Weights of a small GPT-style language model, trained from scratch on English Wikipedia: width 256, 17.2M parameters.
Each number is 500 + 25 x the weight over its row's rms, rounded and kept within 0 to 999. Layers, rows and columns count from 0. Numbers have three digits each. The size before them is the row's rms in percent of the matrix's.

# layer 18 attention key, 128x256, rms 0.147, rows 117-125, columns 0-255
096:519461507527480511555480497484501523455531491487492492461480510443517522511503483522482444520488500522445504488533523551512490531535504449443514497515528503510485487508517541518498504519486472477512517492530477485508479486478480513553486479517474483492470505534493492513539485513511525497505509490506496492484504462490504506475485501493541545501463476517540464502495487486461502498504516534488485511485514523558515459498462472521478499495483556509542486504479469525492557541506522477482528468474494494462462520485502463520539507518518493477493445502478551508520528491433487544536497512466484552494519495475490512500519516496493523501497498527478541552513532486502457513501522500504508513540465536473528524450495521533511479460519458472528480499466513473504494504479456
097:472479507463494470482497494492479470503502515498544513481466509501490496539515508499478520457487511512455481519526503478511454509453485494504475528468524469515514501495520532471494507516510477464544485506523550508562512541476512474417550528477496505503533495511483508501499499503477474518498493497499514522468447477509490476496509478502521472522545514518489502527494505523469468507450456512481535500478524446497515512504525538525513516531539476539504543483534470494520533530504471527425492515447517495504489470504494483489516499517526519513498510497506520527540524522531455492552497505499500486479519491479483501544515465500474467495553485525534484435506447506520492453500520514535484502502438539492484543491508504528519458525489495489523506466509479531496484505508493
098:518456505510549495485492504533463519512467513477471529495490479479476477533494497470496480490535490545480492531475459490477508533488530500484536510543507481481505523489506507492486497523555509529487529504516501496495501431499557486502449485443501486481482476482522516530495445493498551501534503506482502517495525505500487481471503474500466503536452486496480491538520534511528502517497494520493452489513495523470456528508476469508516497460497492483491477524473506519503483488525465504486525515477490520518456519448543524545503521473531500463510484480554485487463523468449567531464505535537507507536502547492499451489526531500539497517482518456453492522475494514489515495532500507479483503544501521517517545467518495514492494502529478505483431526480513497511548517494507
094:508500505541463499490519489449557493505506492475463520547501505538511473496521497454478536488488552496515521513471492496463474501499505489537488500491522456516520539536509487475542510471464464494484499493452517502514494519521467551470531489465460502516465464490462511473458532521569511520459513466477493477491501513497491512501528496525481510501463516531470501496505497478529503536456507479492534456509485487534496509505456505515529479519443482501531537534532510503502502526493493492541489557511555481461522482506521492485489515472478531448512485517505495504478487455550486498507481463486483525479492516502466473523487494537539450512510501537492486481539510485513537479479546523462501492473468521525501508508514538499494495513495467490510507491509506493463523568501530
102:501528510479483493481485504470523474494517505508531471477541478498494496461502466464455528517514470533505531522442529523471560485460524485499479480532477513532512465531457480511493483449520514484456476543465501548490507468483483532503487480498499526510474504531537500526464510520485490488523503478518498455496458509490532527521501515475509519504489507500502512525514505486532487513513518560505479482459482538517501532507517539510494523502484507515490525512511512525503506510479498481491475453471521471530435467460526533493556502481536543497442529497474493518524454485492487450549484510514505514454500494485501524515466508491479455520514524482518527481521501470472471486535496525510470508495524462535512484497481492488485503494517484549500514556481500499501508539554435
087:496497502520498487481491465553502520514527460485486524497505472492528466486489509545506491500558467454524507443557499481508481526524447479475488494471536503486469520488503532525510468519480495489517498488561511467478501513505469481530497505515499493491496488506489543526515497499512492519469460513496513518478451499489487543486486467455526499490505489538480498485482492502492514457500467470525504506483516523473466490460467482487485583559483446509531482476539478496503504476516559503508479458525510555508489498526538481479516514486449491504521499531489497547474535542526534525526520503517505509497452485505507482491505473534501492481480510529483563483477474494485509479468534518491516473514531530490493469504518512451499463475468506553489492518524502530498480509543524
100:529498495540523486505455490527536488487527475446504505501474485476488555469474463501487504536493474501468491518494526477518498509493476512507496459515499512530494533504494479488518521472522537503498540462505508493472501500500497455468487476562504505502511506447478485473507488478527522512504506522468505509500481545529454517507462474495479518523514474501483518466497506462501499542465501502510503492487564478545524482540524495532500527525498506460494493490533445520521505456502495469458506499496469509532520457483478521489523508512486512503531494522455552494533536504475512489532442471508531508474521475482476532498523501569517526493474464453486500490500471465518482515492536477476441511508535554478507497510521535541495477569467484489497504523470516508471544498518517
105:509503498494524514523481505488490463538497494495488520490494513533504462534535543535526504480453507476491477497512506555490482483492495530479488503495544500539475485509528524536510493482476489524519465508534510538502548513455465491492524508446524498547504528478473471505486511520515500503490501488511516468514489514501525513504485507457491473513505461485488474467507496539519513511490513499532487477507476452489496464492474488483488520465538514523518513506482491517498441450522491491501481510528480457458509504512479515504513495465463530477546521457519533533518443465552549473535484502477416519530446572509481467509499557515478472491504489494535510490505490499488483519452456514470528503482531478558502501518501499553498484522495495527485509533487481507511510457518500
093:536544504526484486544483497488562481513500494497510481459469471461549478499512481487446506536522465439509474453486474458490555485482506510522520506531494501511491516513484515486483481454511495500509570543516512472527501493489522502482537480480479452539493488481520513512509535540449517468495467490546488490436470490466510519499506503507488484505504470512513508522466465486510505498497513468508451489495507583506505497501478504495503485501507517512470515464510511472523542507507480512460441526482484486507484539523476492512497512506491497491505510486451479521547527546470526472501504520510529520541560518505458478479486496522457517485476479488490497489529490494525509476514511516527462481499497530477498521478523511499490516494501519493495488566530553499487495543523468
# layer 18 attention query, 256x256, rms 0.152, rows 214-222,246-253, columns 0-255
112:475505490526481485490483538522535516513547512546541472528565489448509512474489473472537512522509481544508501512493539497536520502508505474505493505516476509518522483465453501472524522494478526480499479475517548482504487507477534518459524509506520446493480505541507496440507533527469488459536503512499484509484467540509498502502484495475515473519491499493515538540509498449515521496452517507500482476474522531479512495494508527523542510518504451512474506509504449564509495468482499459451487481474455506526477500428459473459510543519487532490466508546497498490531499500492498500522472487470516508496522488427491519463495477570456489482519515476483481504470489514513528505484523534500466516506513498508533465506498502503505487494508443534519509509515499506477521520508522
099:540512515524513522517493484523529513481532493503445504469521520521448478498494506524536508460503486486516535540541483488524481499513501415499452498530539444511478518509473521510507500501480463485499484481544543512532487535436494448479554501499480532506520502543502509459475510502566465448511492513511502513513488505511492515491486495460483514512505482491499512511484498455495476499462496490535525527506519497504544472479518507506500501551497539504524503487499471529479471499478524463503469519505537512482509483510478501444500464567493471484508491520463536491477498496491463495507491545485487511508488494482459532476516484501517533447545526535520477540470515470517513468496535525479515520493478443457519490516502506505547497486482472510493523485517471498483489534515512
087:544506511495485503488520495489508508541504578537516489527532474483503509442505502489498461496519531497520513516490519443488545510469519523524504519530484471514513514545475474505474475539485488536445482491526493492440499475516514508498484489474453501479507478513487509535482487481494491545579494510478514502497528514485514489515515510495475498471490521499500531518493477492513500503475523511478438491476459536502489458523506504491485496456502508491480468523465530477495480552447458486494536508537481468549455505520512484502549518493494501539485501473489534488481435492472560495510507462494513443499550509496533506451487478489524510507505495526528510523492538495512473526492472503494501502514517481479526519501503551452517469547538513470502492503463508519483502490520477
115:503515517527525536482515540477510490508497501523442503491515523534492508518538467552468509437509531482466540470490511488481469504465473511509481523475533484504468527521491470507550503549450515471505493511510493469540472484500450478469579490487470485478487527505521471470471502516515480453498466493518471554512531486526480494512460511475498480500523495502486531478490451486525484492476531504485504490488523482513494445481498485522468557479488491530477497505537498509526505479456560571514504500489501492503516499499519489484508501473497515498516495484502517519530492469521474512508491508433481536493480496511507504458506534475507500514522512519518515554455522538491495485461477514497526516480537484507534517522464511501513474453505500540505526471566513520495506488477468
092:477467485519522491511499482502530488460546514515503462554505489512496506464483489511488492496483508486481462523493487495508518508478495478542486509550496487525489466528448488498488472493548523501528456508519551539515511470519497539473484505478519477477541461498561489484467524466467470468553459522493451461499485475506493488483496531480490520521519473513464517472493498498481504465480516504505515463510511538516481538477567547515531541488486507447464539501487511492546527458526479495533501489532495479504492511537439517483489499475510505511514540476509486514541447500512526469492446513490479492519546487508514483492463485489531483517533549467504502536484487498498492505512507540467504501513478488503549521492521503481522492479481461530499485496512467548487471535499537
093:465528493449510493430492465431515468508514514504516484520515498564485479515541502453515488495522503518514503524499542490544469490498521475506453465463503462489489493488479493500551475460461528443504490456495543451519514549497469486476544520504486480496474519550511513484499528545534450525471491507515489500553486561521529507532506492473503478457519510513507511522501492491505521492499504464452509513503491518503477508515534471469482485511524477510494495493490525524509506515478540538503491498508481485540520499492502501521520480508502502514524546520504537513473502532501518459492529509454479474478476533518497512495488513488497482484489483507477543520476509570521481496467482537557481501461491463495506518502495477464497495522510527480504521465486537513471530458485474
099:471521496530478492474493551501501487480502521465521485513505458556495488463519528519455494501528540524484481489489446519489525526509512494506470484472501507531542448482501525529529476498502509486462505478475526514539524474534444517498501531484550475542445498537550542518478529481516467485509487448458518505533468488501480466477522513477485457484504523478486481512502459496542490522506507539472470504534492528520481484477520513491532478462523482531501510542486485501489459511478497536479504510521464486512513505511512511543490462465530523534526494453524557499480469507528498479473473453482470489463483519508494512509484493534490434506526501480509475476495523529532485540509469546512524496492506483489508519515482498517534513570484489479486512497477508485478482510519484
121:477494519497509521495525560472435498486474522507476481491508484507511502485473546538507439505486516474492510454509545470466488509458510519499518506501530493503476489459535463521524498514472480524497547507477470527504494490511479502564481529475526521519523511465464531520500477462542512542486553446524493526494516436467504510488545496488518520478516503492462466505537497540508452478527487521509524515508474461483460512460458493466491518490487539495534481497501492494463510520535537512515507476539504509483518524518492518500501496492483455497485486479532518542482484486518504505512488512543485515541475494510543484504499516440557530461477507481502476474520513493500487508559484501526486494502497488502449525457476513496494512526505488472503466540522508486512446484508523
097:478496516545475532518491491531537462490530492505492500525518502537455487518474494459515474488526496487505483524502526485489457461472499498514476498533510500479451499519472522544494475497498497466528465487526573534523537504490492529460539480506494505487490496497472472477522486512468452494487581526505510465542499535503526511511489479483504487506520493529504519485521490494519532506530550468485497488527483479496508469502516523479509481478504522522500522486463514504490488483510463474496440536509476516498478508524473539506522508442522486491500477502469463541536551472473514467482537501474464498474502508502477488516540482498509435522520495483523490479524503499507509502466547476448471511503488436511540488557520518521506488512475538513477536549515458504509541509482468
110:499534500475456498533486515545548470537554512490507441516463527509444472467567504515492520505477471455470526544527530488523481503509497431484467503525510492510455526494491548508515499501528504500480492481514529500517486489490496502511494458464528495510495532487480512458469518492476504471477509524506515527480470481549496496486527498493480528445489509508519516502500465510528493491479470494523503498517484446524519474530526522522506519515502452515456502484482555533465525496469514479449486501551483499486529501472492512477519509508545531525506493517493475520531518516500487483517449480493527506507498486502524532522505550475491512555486527520506494498509476473466452492447510510513498486539484519487510520508490517491509492508523444473532516491457506482490487550471450
099:489474492498507479488480495458472484503481489542482510500500486517449487527501517491512433517548513509479510509477513501477475469514523472545512483485490492512499477490523540492530505503478469503491527511493491511488443494462498492486495476485520550559532522503529471493549531465466511442511526510484506498490515484491519536503489501483541485495481534513511473460478516542520521482486516566524519491494512497495437526475517459494508494488542518521508508541535517470476489472493525488471473474473545512515508468524542478519488515511514449480509498465471499516503457481472493491556509502488461464522505506532519477535515521503459495508510544518521474536499552518523513480511527521502447483543481448469475506507486539505496550482476454496438512520510508532533486506507499
103:507494497504479515520496471513460507505500488554478500486504481535547503495508515519475505479472496551543485474496486504497488491487551501458468458513486468495468482521466488469515529486520513513485479532505487478503521456520502466514498511518531519489500491464505506505473514452521530486503491492462520496502531483483519432489488525502547523502491512523506480478525494518509482512532525462474455480545506515530428503505494542495478481474490506494487545497508485534501537514461495474502514503519492530515502492486516557514458420551488531498437517522483503523517485516521533524483508530499498500477531527513520467487465508496557485469491527508492502498499466500472522514564480510513521508482530484539479539509524466464459462489427543510484498480553460496514494502489500
102:503465518493515499511547515543479489500507534469478532539490489488509534552530531515501495437460534511490520492507539465508486506504481469526499505530512525513485516491501503537467512529424523502496516482508471524497511486518510476488493507479477463523508477471490490473523460469531488457453483506504536488509486463476491532512492515502487469490467473478469472519501514549491521508495476494471521492479474460472515501537459532484505491465484497524509544458532502501469499544511516499514458534481535529510517517593539521510484503472510481500525455498465491491485477455451511514451489498480485543491505538550508493494531489520509498498485495528454516486481476513502503538505464472469539532540499499483484531509482465530525505520487531454520505524495492498552509506494525
119:485497498531499502515509475512458524476514443516490523496521509501522481499477529489501484486515510517504514495480536504473460485523543462532477485471512520502507495504499537485521478499473521510536514541478469521503533462493524514549523524523493507530491481475516513501514527523451512479458504476508486547513479533496423517487519471519485517484521483505487499511487484523560537511485529503553475483490507490479516513529453482484548481456523506484474519497482496474517507520443534516539528422485458485497536475538458521524527553487497489516519512489502540499535516448530462533472474518485468459530521504486517520453505531450481516506467493462510502469470496509480490486513485489483472492530464489546480470520486494507478503520515511471511493562496499463479499523508470
108:481474468486473489540487480475500499488489487502539514506521474504521484502458548515524482453508445531518465491543475541496504446497557505540486503508486507509493471479494536496519481480537516474508514489523505512443511499565493500500496510536518551515525483482506542491494507495497518534427452502456490532516498507465493526498559506506471563490507501444503472523514510508522518540484483518471512513500481464455503491490467491454520488507528483502497519537530482471470464492488505540501471476509505504488512512511497499470473516484474522507481525494533523491505493500545482460515506533491487459533511523509496480508536471496557479511480474512517506496445512496468462551528489524511448512532472476511494494490530511462557529519497517467507479506480489516517463487482526
104:497486512446526506506519499501519510492510510512531528531510506498494498494489551521537478517548503531473512517469518482549507491536511508500535490473510530493474458494473510489511522487503477487479483509503506501503525506480503484472502509511451459477484512507451531477510486506495475440474430508489476531485464520491514515531523538510463527502529496497477500491471498468498495532479521484522542534496507505471500469470477473467481507516532456516553503518589483558483475469504551510493484484470508496518509544437516508506465502492470497567481504522519503458477523492540489512489520499508443514528492479504438563530493506449484481512497479485485501489505481487524486501483522544518514481462484503505526448488473488529468511514544527503522503476490483481522497490497543
102:527498506461565496460492473506505491493519479499499533527479506469488510501507479477484474494520494533492535473492535529489532490535498539493495472534475538488528478463507517459518493513487511507507487498504480487467521477475493513515486519528516460518500491492472493507535527490507528484487536532533505521510462498506520510470488512494494546498456473474511539551507517476475495519534519521488494501534544493490442532492483441549518520513480487467496485442511485535440470523488514471481481467526443496476531486514512468509501533475463480521483534473547471503514477518555521490488524500483483484505470579509496480517512499509469495520478517507504504502453483489490498528518520514505495481506486541482495544470580453507527468489543468522499473508509508482522509462455520